{
  "n_kv_head": 5,
  "d_mlp": 2560,
  "activation": "squared_relu",
  "norm": "rmsnorm",
  "positions": "rope",
  "rope_base": 1020.0,
  "rope_fraction": 0.5,
  "attn_scale": 0.221,
  "parallel_block": true,
  "extras": ["some layers without attention", "local attention windows", "shifted keys", "gated attention", "a norm on each head", "value embeddings", "hashed n-gram embeddings", "an embedding shortcut", "learned residual scales", "skips across layers", "capped logits"],
  "init_std_up": 0.0143,
  "lr": 0.0104,
  "decay_shape": "sqrt",
  "doc_mask": true,
  "train_tokens": 898100000
}
Each number is 128 + 32 x the weight over its row's rms, rounded and kept within 0 to 255. Layers, rows and columns count from 0. The size above them is the row's rms in percent of the matrix's.

# layer 11 MLP down (transposed), 2560x640, rms 0.0372, rows 1477-1486, columns 160-319
size [ 97 103  96 107 101 102  96  98  94  89]
[[102 181 129 101  99 103  96 176 146 159 104  69  65 179 118  80 145  98 109 123 110 164 151 136 127 126 184 120 147 122 146 135 173 103  98 179 141  90  97 109 116 147 143  63 144  89 152  98 142 161 132 113 161 176  96 104 112 106 124  78  72 136 105 100 110 110 142  94 180  88 126 101  83  93 140 114 127 113 113 152 142  94 104 170 131 163  97 238 125 106  50 115 170  97 138 134 132 167 146 124  90  69  91  95 132 110 160  76 131 138 121 183 120 117 130  88 144 104 168  90 152 102 136 143  61 154 135 132 135 143  84 136 163 135 146 124 100 156 119 141 135 131  86 113 145 129 147 140 117 122 144  98  94 171  86 119 102 104 121 151]
 [ 58 117  87 124 188 153 154 108  96 112 120  84 161  96 179 105 140 167 114  71 131  99 106 145 142 113 141 171 140 133 122 173 145  96 134  71 131 121 116 121  57 180 129 125 130 107 164 137 139 124 161 134 124 136 125 135  70 166  92 128 124  88  77 118 124  70 160 129 133 153 155 202 136 156 147 172  83 150 124  66  52  98 178  94 146  76 139 136  60 122 149 103 130 138 165 114 146  93 155 162 160 160 125 160 133  96 140 112 116 128 125 135 119 143 125 153  76 103  87  81 135 104 151 149 115 142  83 115 100 137  89 126 105  95 144 130 141 100 154 197 139 151 166 108 172 117 184 142 186 155 130 122 170 103 123 154 141 117 135 123]
 [139 144 109 186 147 124  97 133 125  96 138 108 128 126 118 120  97 143 148 153 169 182 101 140 198 160  89 166 110 125 113 156 118 163 124 122 134 131  98  86 121  62  95 126  62 126 128 140 104  91  97 130 144 122 149 120 144  90 118 138 162 143 117 166 125 111 125 149 103 150 150 125 124 156  99  94 117 125 126 179 158 154 131 128 117 124 135 109 119 144 125 158  84 149  73 111 133 114  82 157 102 150 136 125 149 152  85 125 144  94 143 125 146 124 148 142 118  92 158 176 187 131  73 160  88 133  73 127 124  61 124  96 164  60 129 110 117 130 146 121 146 127 126 141 116 194  89 142 118 170  49 154 141  73 204 133 191 138 169 173]
 [140 114 153 210 132 121  79 146 149 168 176 130 116 203  96 133 148 112 127 127 165  72 125 102 145  53 166 126  59 126 153 108 110 110 106 120 192 106 145 167 133 120 114  84 130  54 114 106  82 105 122 161  80 135 143  52 125 130  98 146 208 106 114  95 128  71 138 122  86 169 133 140 182  89 119 108 112 145 125 142 113 121 118 173 129 170 154 170 122 141 164 139  65  96 119 165 116 100 140 171 145 143  78 163 178 129 143 113  91 118 172 151 138 116  50 121 143 122 146 144  93  58 126 125  84 103 167 141 115 125  93 113 124 139  93 197 115 123 124 106 146 142 102  87 169 145 182 152 126 147  91 129 130 147 132 217 101  83 104 126]
 [164 165 162 188 155 107 189 142 159 104 119 110 131 149 159 115 197 165 141 113 134 163  96 107 128 178  80 148 113 192 133 106  59 138 111 107 149 103 113 131 103  91  80 162 133 111 133 112 142 213 122 162 125 130 154 154 140 173 113  63 208 109  87 150 101 121 145 117 189 123 116  94 106 105 141 117 112 133  63 187 123 199 130 100 117 148 140 115 157 133 127 151 142 151  80 118 117 106 163 118 172 136 136 188 129  67 177 108 181 153 121  95 122 114 149  73 218 112 223 151 144 128 131 148 199 144 116 145  98 175 163 119 143 129 164  61 116 156 127 132 133 127 100  99 146 103 140  79  89 150  83 122 135 161  23 142 160 121 122 149]
 [129 129 132 135  71 143 150 136 111 150 108  97 119 138 159 172 102 166 170 160  83 122 165 126 145  65 178 115 113 169 161 165 138 108 130  95 113 118 104 104 189  90 201 136 133 140 137 137 115  75 122 135 188 152 160 191 138 128 168 148 192 112  82 148 109 102 163 136 185 124 103 174 139 128 106 113 169 137 206 173 158 174 147 115  91 159 102  76 173 154 122  92 121 134 123 153  85 112 100 100  64 159 140  83 134 155 147  76 165 156 115 142 125 129  86 141 121 154  86  61 126  91  65 104  86 130 144 158  43 102 164 123  84  94 142 131 109 164 122 116  95 143 126 116 142 108  98 126  89 124 153 114 165 126 193 140 125 127 117 147]
 [166 143 132 107 145  92  93 149 105 159 145 165 122 155 195 146 196 128 203 146 123  78  91 109  99 121  77 106 104  65 162 102 119 125 168 136  99  77 165 135 101 140 121 133 100  99 176 194  83 158 122 113 111 128 151 150 148 132  87 117 159 128 158 187 137 168 138 138 164 130 140  67 138 153 102 137 114 116 166 158 170 101 110 148 149 187  77  98 122 141 186 108 163 160 145 153 175 100 148 128  69  87 196 169  81 118 140  94 124 121  72 143  86 158  71  56 130 112 143 116 181 133 159  81 151 117 155 160 114 136 153 149 164 126 135 160 125 145 152 101 186 154 160  87 184 165 154 160 123 110  45 161 143 142 156 159 125 147 124 162]
 [120 144 104 113 171 176  87 126 120 125 119  95 146 113  89 217 168 120 139 138 131 148 135 106 127 160 174 101 167 183 125 142 179 127 173 121 165 109 114 160 127  85 163 180 115 125 184 180 136 115 150 142 142 111 111 178 164  89 198  98 137 144 133 166 113 106  76  69 188 116 141 120 156  95 156 154 149  84 141 126 168  78 153 162  99 174 164  80 176  80  64 105 176 117  93 140 114 173 127 105 100 126 122 143 155 128  84 107 128  54 177 143 103 111 128 169 121 199 114 100 146 175 122 119 109 132 139 159 118 143 133 151 145 105 153 104 101 139 163 182 165 116 113 113 111 105 159 155 127 115  61 122  66 103  89 148  79 189 132 145]
 [116  66 122 105 153 144 163 114  75  77 140 142 107 125 136 133 120 142 139  90 126 111 158 100  79 102 150 186 122 109 148  98 166 141 112  54 174 153 126 197 115 133  76  91 163 151 141 129 176  62  75 157  77 146  93 198 138 142 122 132 137 123 149 222 138  53 147 120 140 183 114 129 173 139  67 141 155 148 163  72 103 138 164 106 101  82 129 200 131  67  53 161 105 139 168 151 157 144 186 122 114 138 149  92 181 140 139 152  81 176 162 113 137 134 173 136  80  58 130  81 110 104 140  80 140 169 189 140 165 136 120 146  27 147 124  98 142  45  93 186 147 180 129 139 161 133 184 119  63  90  66 167 154  44 163 160 121 142 166 156]
 [ 89 121 174 116 131  53 181  80  71 160 111 124 132 122 143 137 129 133 101 139  81 129 148  57 172  94 134 117  90  44 133 132 138  97 105  84 112 145 105 127  96 134 183 116 112 134 158 135 110 138 159 147  81 191 158 143  55  70  89 134 157  92 138 138 133 129 144  91 175  87  90 114 130 142  92 140 172 118 151 195 147 129  87 111 115 103  86  80  95  89 101 132  96 102 139 175 151 100 130 145 129 167 189 165  95  91 137 127 123 107 107 139 177 142 133 134 155  92  78 144 124 108 123 136 162 148 141 115  90 101 110 111 117  55 152 170 123  87 128 125 102 155 131 156 137 137 108 172  66 114 100  94  79 118 148 153 112 106 137 126]]
# layer 11 MLP up, 2560x640, rms 0.109, rows 1478-1487, columns 160-319
size [ 98  93 103  98 101  99  92 102 103  92]
[[158  86 136 107 128 131 149 148 235 138  70 154 126  83  95 120 101 156 151 147 135  80  78 156 157 117  85 111 111  80 168 124  64  88 115  86 103 111 150 134 164 122  78 109 103 149 164  89 128 166 103  79  83 126  98 119 106 112 118 162 126 140 145  92 118 164 133 124 155 109 122  89 156 122 142 131 112 183 168 101 143 167 114 118 164 188 106 132 116 149 142 158 101 132 127 135 145 118 112 102 175 131 106 110 120 194  72 155 147 151 178 152 166 125 169  85  87 240  80  89 121 121 160  93 133 123 158 108 166  96 159 142 151 123 136 145 157 101 150 139 150 165 133 107 124 121  99 116 188 105 154 143 133 157 120 135 144 108 122 115]
 [129 109 145 145 130 114 161 146 118  61 134 192 125 146  79 153 110  94 122 178 101 108 141 100  92 172  89 118 136 178 133 124 130  96 109 136 123 119 131 176  91  80 156 110 140 152 155 121 147 134  69 209 122 122 148 175 145 148 146 134 162  81 125 162 100 136  88 159 133 129  95 118  89 112  83 156 130 144 139 140 169 167 181 165 155 116 136 146 164 180 164 143 136 155  94 158 176 155 133 181  42 107  73 185 136 197 115 102  83  77 109 129 163 115 105 132 160  99 140 117 142 139  97 179 136 148  87 146 133  88 105 104 140 140 121 110 128 135 131 111 108 161 122 123 152 156 109 149  97 154 121 164 147  92 104 105 133  50 158 120]
 [194 189 203 154  87 121 113 120 128 118 169 162 136 172 137  98 176 108 141 141 107  85 123 116 176 166 134 166 114 137 174 131  97  94 127 144 176 143 123  93 100  96 146 154 115  95  91 199 104 118 180 127 100 147  95 148 113 110  97 126 184 168 122 119  87 147 109 102 114 170  78 158  75  84 141 104 108 208 170 138  70 123 119 141 140 136 140 121 172 187 137  83 143 166 139 134 167 155 118 216 162 131 119 129 122  87 141 122  69 173 150  96 109 112  96 133  85  96  90 131 125 136  93 102 174 123 134 139  65 171 119 185 130 175 117 109 116 109 132  89 151 132 145 172 163 221 135 181  67 128 144  76 140 119 111 152 128  73 111 121]
 [121  84 135  91 164 113  80  51 178 106 130 160  89 122 152  89  93 183 125 149 103 121 121 145 126 116  89 142  95 212 142  76  95 136 163 133 150 150 197 124 167 104 124 104 131 136 119 113 151 119  48 112 168 132  35 165 113  93 143 149 156 130 126 119 119  87 179 135 205 130 131 104  95  56 149 164 146 146  94 134  61 127 161 163 135 110 156 136  99 158  97  67 129 160 143  89 157 105 138  80 118 120 101 117 133 155 133 143 124 134  91 109  91  91 147 147 136 129 156 185 105 165  98  91 101 115 108  87 130 147 196 135 208  95 120  88 103  96  90 129 139 165 135 117 111 140 123  91  84 161 126 159 114  85 157 190  92 121 145 151]
 [150  98 111 149  75 157 104 145 100  80 107 114 170 186 136 176 143 124  87 137 151 144 114 112 138  92 144  98 130 155 146 132  84 108 201  85 138 111  64  81  92 145 126 123 155 137 130 159 121 111 167  77 158 166  66 173 128 186  82 123 110 131 121 108 135 107 116 131 154 173  90 102 102 155  92 111 124 131 129 137 107 148 174 134 129 153 105 113 153 137 150 100 128 163 148 178 125 171 181 105  99 151 120 123 160 140 103 113 150  98 185 125 147 185  90 181  86 163 127  82 133  74 126 104 135 131 164 128 132 180 151 155  94 138 221 140 106 132 125 147 124  99 187 166 147 149 123  78 150 116 118  68 158 148 103 100  82 149 146 137]
 [114 136 113 155 128 113 121 177  80  93 155 155 163 124 145 139  99 101 138 117 131 163 128 115 153 132 109 134 112 149 131 160 142 107 147 157 191 104 134 132 140 157 131 107 117 124 146 149 137 111 130  96 113 136 137  91  88 154 129 190  95 161  94 138 128 149 134  77 187 133 185 165 173 131 195 120 160 109 130 188  46 101 116 124 164 180  80 160 125 153 123 121 115 148 166  89 164 132 172 119 145 139 119 111 132 125  50 158 103 110 153 159 181 200 141 112 165 129 115 120 172 120 130  73  51 107  90 127  72 166 202 111  69 176 124 133 132 149 157  56  94 122  89  86 159 183 188 109 136 145 151 139 142  41  85 129 141 132 129  73]
 [135 120 152  91 124 150 145 154 176  97 153 114 167 106 160 139 160 127 151  82 105 167 116 134 138 140 119  78 210 142 102 140 117  95 147 142 141 171 138 120 154 128  94 144 112 116 184 124 143  83 123 139 113 168 136  92 127  77  68 137 114 145 167 132  97 176 126 108  86 110 148 126 178 169 132 140 168 141  76 118  83  79  81 153 167 134 144 113 147 110 106 179 157 129  93 120  98 151  77 103  86 176 131 149 134 135  77 112  92 115 118  80 172 105 172 102 119 106 159 121 190 144 123 113 138  77 157 107  94 168  79 102 109 115 144 100 141 139 127 113  77 119 116 128 150 112 122 154 101 130 135 110 185 143 123  98 136  99 114 146]
 [133 135  35 169 153 215 128 135 157 111 166 167  74 111 156 171 143 104 164 133 158 144  78 109 242 100 152 144 132  99 136  84  46  86 120 100  99 124 128 119 127 155 137 109  94 146 124 168 148 103 132 102 100 129 118 136  99 127 157 148  89 134 158 124  91 168 171 118 156 102 125 104 103 180 112 141 142 117 134  97 183  71 120 176 137 125 150 141  93 148 152 134 103 144 125 164 105 150 144 110 136 128 146 172 108 164  90 123 133 168 132  99 133  92 105 128 127 117 139 117 140 130 173 110 137  51 113 112 115 159  96 162 138 129  65  56  63 112 143 146 118 119 126 123 145  77 151 154 134 143  86 131  93 150 139 144 105  68 178 131]
 [128 136 122  82 119  90 153  85 123 108 112 132 155 139 203 122  88 146  94 146 137 130  41 155 131  78 130 123 144  96 155 142 146  95 117 181 114 161 157 100 141 108 191 100 138 120 158 114  92 114 204 146 141 111 156  86  77  94 155 153 136 123 193  61 132  17 132 151 183 146  93  72 175 112 107  85 149 171 196 119 157 112 150 123 164 134  19 125 163 132 146 119 170 134 106 127 125 150 168  87 172 144 148  96 102 103 135  85 111  90 136 189 201 118 130 120  99 182  99 138 111 146  85  92  87 151 138  83 108  82 110 136 171 105  69 156 198 119 101 116 133 148 172 152 164 100 112 140 132 151 173  86 165 123  93 149 140  79 124 131]
 [117 185  84 107 134  39 124 107 146 190  61 128 197 108 143  97  58 109 162  92 130 100  52 174 124 161 127 120 107 157 171 127 148 112  99 157 118 122 124 164 182 107  81  90 119 145 145 168 121  76 148 178 142 176 139 173 121 107 203 127  98  77 118  76 142  91 149  99  64 181 142 127  77 130 112 100 127 103  76 176 148 140 180 116 149 212 171 127 101  72 122 142 167 141 103 174 146 112 197  87 136 160 177 143 177 155  99  99 134  75 199  65 106 154 140 144 114  92 182 128 100  77 169 127 155  71 100 182 149 135 137 126 103 129 106 111 157 125 139 163 164 135 144 108  79 129 114 194 111 124 123 104 112 104 163 167 141 110 123  62]]